Each number is 128 + 32 x the weight over its row's rms, rounded and kept within 0 to 255. Layers, rows and columns count from 0. Numbers have three digits each. The size before them is the row's rms in percent of the matrix's.

# v: layer 2 attention value, 320x320, rms 0.0401, rows 208-254, columns 128-191
# o: layer 2 attention output (transposed), 320x320, rms 0.0403, rows 208-253, columns 128-191
v208 107:163147200077134132151098124084120129136126118102141152154164129131147145166116127100073052111143137149173162119118108139132197099109104090108191116197139107125161077134142104133145167142147099
o208 118:135127164116150127145166144167188096130108125163150109066091159152151110168118164167196149101160111115101102137076163139193119155139135206120106159079097077160180178093167139182104162143107136
v209 097:064122082143132171162125106163111104076120152130080129124129098140104106126121099172116152213097109193115149127133158087115049192183078158157109144103126150123117199128114127133161109148089120
o209 097:212079152136122061084106184089132132199129143138145156107106102079145124150117121087181162099144180111151149129113119159101165095103175117087128144123127152146111088121216094184124117108141141
v210 104:138123255111139077169139151144161076193133122118128151100131102157126117107118120123102084063116145090143130120159090135148103096158147080140103125154147091134157094126162149124111108097167143
o210 110:105161120140156159161125113214174082096115171141070102134108126151123116165163179142134117116180114190087125149130141137153115137160107179151149163112104068113158180101069152172113162169084113
v211 087:101203075111097117073095065151132169108134118108127123126122108178096113105098114130086106111123155116114180141081130115133126103174103119157195210091124121149190084101140129125094176169150118
o211 094:139066153153136140104136176097109119142129173163117120175188128088131119201156144175145113149174087130118119107129084132075161143129172089045074080103097101131077123137152125153142115100097175
v212 080:179133138087137144171127068126186117140104117081137111108160095180140104185109155158073149106139142161170181118085099134123199111156078138120095183148091116124132175089140143115119125111176126
o212 083:141128110117104081082087126116174137043137126101108114185158150042144149141170109117167123123181135156084112186176108114167123168110141130145182115131128126207107125132115139175141132120135120
v213 103:171120120156159139103136157125104128123137130147172164182073205041109155116143117112166109158130135082126170117093077131178198079078135165139139102164105137108090071138105114152179128138157107
o213 103:113136101103181171164167103106090112139126147147104136107115168221116128120092168086100161118092060116137105115162226159100126142153132114144152147137137121121182171141143167104119158129052136
v214 098:169126057158151118056123138095149137157128094160121140107139127141140105152140112140157116109078150112057059128136181117080129172092087167059139131150082103139092194125132126145106125091127142
o214 101:094178144146121122143177157172121151111111179120159146159085123139083156060121118099112130106127144141177154147151061144153154114106123126112163126118144147093062042170104122062110123129119111
v215 084:157143084129163170098141106172089052126136118110148156129148160158093080116129126180070167093098159143114182143153141123166159144100108156143102178184156128118109112151118083109101089173162080
o215 094:149157122156115096254137124109156161115156138160091099147094088121108166128072132098168146106157127117117116163109061164137139121109099109052175135124076158133124165127085143150105185075150173
v216 084:130107107110192120162110121084127149170128159140081107177102140100161145155143130136133084183151090118159075110146160140135095167096158159168108108152159114125121124139120147125167140081059135
o216 085:127154119117133159107152151114153139166127089105226204113088117117125126117119139118148156145106167101131111119091187139114155110129090160159148142144200136119156125078168084126142120162164105
v217 093:111171132114165155112088110135127102109140157123113165153134087113133090113120097199131128171085152187088164142106090089167158090100085176080141189136138139108130187109145077088152162161170113
o217 092:123121147129156052131135112123109175185114086111160114114091101102090171137089097107167142138108142106132108151143156203127119134150134120101132122114124141149158062162163094176155139125087120
v218 093:157136174106153133176131084124134056124123103104164150180117124089108103082145131180125157030118141101155160130133083128143160123170117089132079140162115107109153159098175096124104171114163112
o218 104:143113098046187139093125153109145169103121141150083126075118146147120145214109140145145114196154078111091087107151111144141171147118102117112135147073099140192126141147097084175150129138130143
v219 103:145156060105118088083121169073171153105136120124114115099140092192096115125104122141063114081126145180117172130107112140144094080162162087155124079087150063141196086134130091111141113144142107
o219 104:138152154130142089186147128196086054188140128162135094149115117075150167171171124137178134134129172144113114150129139154106127096092160149123124143133076106110105159127122123188119131124119146
v220 105:133110066125139203089112117151085154130129123147100122126102144105131104092186118128146153141113109091105117140127179134158161112075109120106164116091168116116074166147121124123163121100144138
o220 103:126158162159102096163158182117137137120129118113174082153136081153124164098045122143084105092162154097160089167105083117145131154137158152064101098146111162100083113104133103118072138139161157
v221 107:126109131070143120120133089095075108120131114102131127125211138164166145182115145125110100143156137104149113152092133117140158138096062165135181201132122119117142093141158106104102151105123126
o221 108:102111176148143168054128157111161212083120127145129104103109080145124104079191119140127112142063070135138117122120114121099073110193156094117099087144112144185104108097118108082099097147098118
v222 101:090093053124169136160158139161079171116116168128088084128148147110102141139130138128173120177088102189086170133100149125119092139149089151135102052081159155130097117157093125107225098175142131
o222 103:199100108128107090100116109098097112183168110103180200106116165115135155072094077109109183140109161077143114118112144117145193096079133132146166150176140149118073104086190092138114096124138123
v223 101:152153193146152123129134164065077153135123128169150144114096143160126128124170125126089067066147135185072102109161198115116136164092158046136168086153157107114140122152146103159130070100173088
o223 099:115113137075131160168117138195193119166121079103145134103156100132145102152081114189148173119141160093163152086050077175129116107113143186139095102110076147148165140127133106137088128166131121
v224 107:124106212142174108161120098110133072160126126108157138090119115129147106151137152140143138097140150075150129134162123135193123134089142173156030160172165149099114174112107177121158122005161120
o224 114:061181090151126146108094122140187216045128135105088142169116066128106129125172138093119123146124106169101102161150124109090108146188121098098178091133149171163150128145085090136173122150123094
v225 100:154100100145158129092156113159128157116130143144145120156127114162098130152078111136111082155095169152133075125078162128180119128129116061082139190074104137149159172136122114077058137178116130
o225 109:104139162084132180132137160077111073183152153189101116110127133113129082120061112126129180136146107118172155096125106106116161133140112129102138077127111090086108101133132138162125099114111159
v226 094:072133122109126137121112145167170140150114148149097136069173071130178115107130113125138181192127116158128108132137142105099082129056151157137144115164183083145098153143143106167133096157152126
o226 086:156111132176086059131107114148121173099051067057138126110140074113112160140155089154153093082110159133091126165104112128130114124159133126133096128133106156166142120085132118110112138085160132
v227 083:092091106131174111099136138137085159126130135122097137022112165169128132133176134160112155211147101118093067119167185098154102139072150149185133147131157112118087138137130116131139039104105134
o227 090:136130115200067112153101134120165168097132134078151123204169047124161139103135131145112097104124136135133136142081063124098082117128143085084116097173100135124143129088088155119134172120180150
v228 089:152151081185110159137120085140128118156135108124122158075146103147140124146121109145132070144071143131165102122092129120092160185136140159147116129170065186116100168124103129129143164029106144
o228 104:117160145101125143156156181101116106157143181171127152173089152134118102085112121095129203131131159151162167153159156144097132081123131112115164110107176133089087096171169136130139103139094133
v229 102:172094027140170104071127122152123057127120060145182125170155145089172149115100099151134128125127121098201161141115095123156163059115092139099109190179104108152141064129133129131114112144129140
o229 107:113168112171116142189167138140125150099118233139129099116089113131106134106119135070111112116159107129114092159110127112154141168127149142089141135160154104126111159112086141124099176085107156
v230 089:055111198069201111154118033132128085158117121086138113112130099164154095185116165174133119072094123222132133145100164113122137179118104125177074126140166098106142166113159156106143136091149108
o230 099:157115128116121145071096158144196199109138107118154169115104087061137127148171103149145142169144108106129124103112059148131123116137155122126138104154114152159106094132119045128149102165153097
v231 102:115108139104160094129124086199093133133116130101131082111132105185097138125110092144061162163129128173124132136172179137189131123225120123156081204075136108161157107141150095095093096176091108
o231 114:149128135135125139128140156077130100125180196181098118125165120077152072135116134092139141124186101124141149094075067096106139097089128107060152096157098079130083170117103159197124134121143193
v232 108:114063112112162114220150104167060136167131150097122155081170146158174130169158177157122097153163091087181057152084137129154091150085086181134086150165109142092125114161083136097172071069114126
o232 112:146164116143110166098092160106167172066134072079121108146136052111136127084139116130112167134093140142100155173139089107093136101172116083117182111162158189202146121088118116139111090104156115
v233 087:150103096179148153107120137193115064143134111113142144115157121105163124148164153167187175188131122164145099130149108152113211130096101194110077117175085159121046210133109140117148047093135115
o233 104:129174088145090075164119089113139173079125105085139103184101110132128198073133102065114103087115147138098125213139138154144082132118130115108163143176160138157182116148098150133149185120119096
v234 084:112088117149142096141141083148120105158120140115139129129106132192115114146121122138089104168091122113143159124153148139167126182174123188153079163092087135116112138132122153116144130089106160
o234 097:101187117126116150150125156073102102119193208190087110186143114117150096092128163080104153096147130149158161119150127108120127080126121109093156122150146098088104119172134158144134125135092156
v235 104:111118124104151116100131074085114072081105141094130154206126143135136115120113126147123126162167110128154086113175184131129168154116119219145097173105116114105104104111119131111083103113053139
o235 108:100152133147104159081165159088125195093115110133157090122120075128123143079166108122110113146109090091168133114105085114154095138167115109085102129162171131075159106154103070080143166132179124
v236 104:100148184101130177142138107115144153057117152146110100114117149105133131127141129096166179148149115153084078124154159101123109198151102107115122102130140142120122162105093152113168091130123121
o236 115:106092149150134117051075126121171178158119108070133175075152082145133099149146132152129143159122087125158141095128122106096125148142141102119118090125141161176152120138164080143138114118169116
v237 097:140116101115150109131147135157084138084135129127121145099132163187155154120112154148117084147140143157133174127149127130125162119117142099213104164175140180133152112171151082067107071151144073
o237 096:167159121154092102199116095088130096171145063107101098126100067104131127076095099103137201096138166159152123144088057119193130131106088156112203118121119138137117135107118124201133120076163153
v238 093:119110157110135088149132149046075153071158156153098144100104137118103146145141150160152156175173102135138082107118155117160114135126099129112107131118131122147145135105149131095180097105108112
o238 102:085127149169168169066088125195178152168088082075135171116154111141124125106149124136137101147094131111131092146124164072086093161173167107130113078150154128149192126097092132145134128149161123
v239 084:082176143101098156139143077163181096093114143120159142173133072124061129076104090140091136102143088196153133124127130090108110179192142148120057122089102130133124154091118099139131165172120108
o239 087:154099131048127146087096148093110114146173113150090104052137196099121107189102097141119150159130142101138182104178125140148145095120083102137113157093124136127126123180150139124108090126128135
v240 103:103111206114182125106108123101149077161124129108173139139105116108117123118139114154138218105158157123089174136174142132154145068096116185120112136141149093149126132135154116138129164191152087
o240 113:146114091136115080133122074160123211052096049088107110119118127123122137129159130121162056134114116104072088154131088167161089185120108114149115152140107137184158115143056139095169167111129097
v241 088:115155120132140157159133151129075057154142116168128143149124154091183104150173119165188103099082123128156151120117110142120129131078115097161158078201134183086079168156153133127170112069124117
o241 096:154130162107174106151132141151157134171084132115148161083055128174094149111069122101131163126116132110146075154125193176142145141139158181148137157092149161134141129077172053169142103146122100
v242 110:076174113100116121189125131177134123117129149117095101101170117110117097111113139147159150120106112173065155160144105128064127117194127060182176096148109120145149087160132113136117089155134135
o242 116:232070141152125080108116072110094087120156101134127137110149168127135209115120116146092106075123108117134127145108129139203147102089131148112121168098086117116052166068143165120074091114129143
v243 096:083115123140151117130088092134137151158111169099130128112153104207174125127100132166076102155128125151143055139136195140121148093144195138167136196147147131102134147136172092143057072158053117
o243 105:114114123153087103146130136117098121129104074094130109138185063074142158106101068141109115124143169103129127127111045104154115128136099137112095080114153111096111088089095156104146142096188143
v244 097:156069041163102074104156157114108124129121085103108091068148153155112131195136187093127110155138156080112069138157145168109114106160135128168144108059123160115097109146128142081118144125099167
o244 082:141141145148115164115160160138127091089000168131138138173106149139114132085159149092103099119157087138152140170127136096101131134096134142103124119167098143093121153099086134124129128139165114
v245 093:132137085140106120134146134155108199100143138149112084117145144098088155153116121144134166111124090176124144119054121125145134117183089124064124113123109117151118126107125137116166154091122108
o245 104:140098129078181161051100177124090117171105187122140191087134153106151101156133083108114139177121113085162103094141190090057152135111205088162153105142153135168103131109207117134135073143102170
v246 091:186156217139173071107116116096175157128138149100141113121145114131137108191081142121119170132127169180104178127115094160111186054175148104162125140128112090160166149117175133137028078142135134
o246 102:105121086128145087106127045143110083101096072119137172193120188082143179118195119100141082148150111153103116118125160147146096162101150150189148138171130087117169129121050171126194206156099070
v247 094:179126119128105147131131188146144139113131099108130166100144087159175123185123131090183164144136180119083213126142048089156229099116122123114151141136121097122108103137133113137058083108150133
o247 098:086163146136165077126134086112143143104098126140113100147087149138095162094168113068146116138095118167111131164184210177086064134108132133132153124169121117181140158166103151145168197146047096
v248 092:111145077149083109089137127193093158087149128152159111107127132164088205127088113079100109112134123105178091141103145091152085134110122092115219187137101161125127137110102079116113191121118157
o248 105:179079149105141175107123207091140102158106194155120149106149155145148019154128134174134161142127095141145165089106117116072138126150144095134092068095111117133109113147193137124135091097107149
v249 107:154127194154138120175152171140075101135150142126163144166168166094128154124100124117173108071095163098123212099065100133145187072149154086127118142181117191090133108124176134137128182104135125
o249 113:104156130047193144143149143120134097129044143154081146072073172154102065133113112100152181163120100113125080127183165119142146168148104164164153138070164114107112146134140109141157136134071122
v250 100:152118174120164153137133136131098091157139100116130157089091133082127081101160171136123144056128138083134154139121120119135167107039114056150163075152174092095160104137145145128157149129187113
o250 110:148111132144129155132092136177177177085108102098133121135140097123119179189149148182131063134138109107102069140133080126111124156153189118124105109140069164203124135127096069115099121141145112
v251 104:098102146116107080160138133169175138160106157109076124044161100181144122116099130103091076140104143089052167127161110129082116135207154100147153185107141101154195129125113144148120088167138154
o251 116:149144111138090107135115124118096091112145152148099159181173109067141094150163141157136171129160186208167178116132060125140146099092095144138140086094127115106030070156116152136141124089114154
v252 099:198142116176114104091155157113129064153153097117187131177130144087139129095131101134144092084097133066135056099117097137143137139128132132078124159141066173131109127145143127110099193099123144
o252 106:094151113046172168172166142117077120117123182201076103135092177193107114121076150095094131141122124125123143140175166139144120121114089128137143142081137098099119113148103181124116137142091146
v253 101:125124042123128113138130123127137187154124175121087119108115127168097118098119124141077101168092116170095097138088165123090091134113126149131156129102105131149133140146109140145131122141109138
o253 107:148120124152096140170147123126065048175153104115170145173189121065140168105069101145116150105138191116168134134110123124138180072121118092125139114135131135075095094090155170108105070094161168
v254 095:084135069113130165166157129166066087134114157103150146136167149165114162135132128157100139113153113117142153166135123139113097171136084136145143105195091151104148064142086085113192117160144154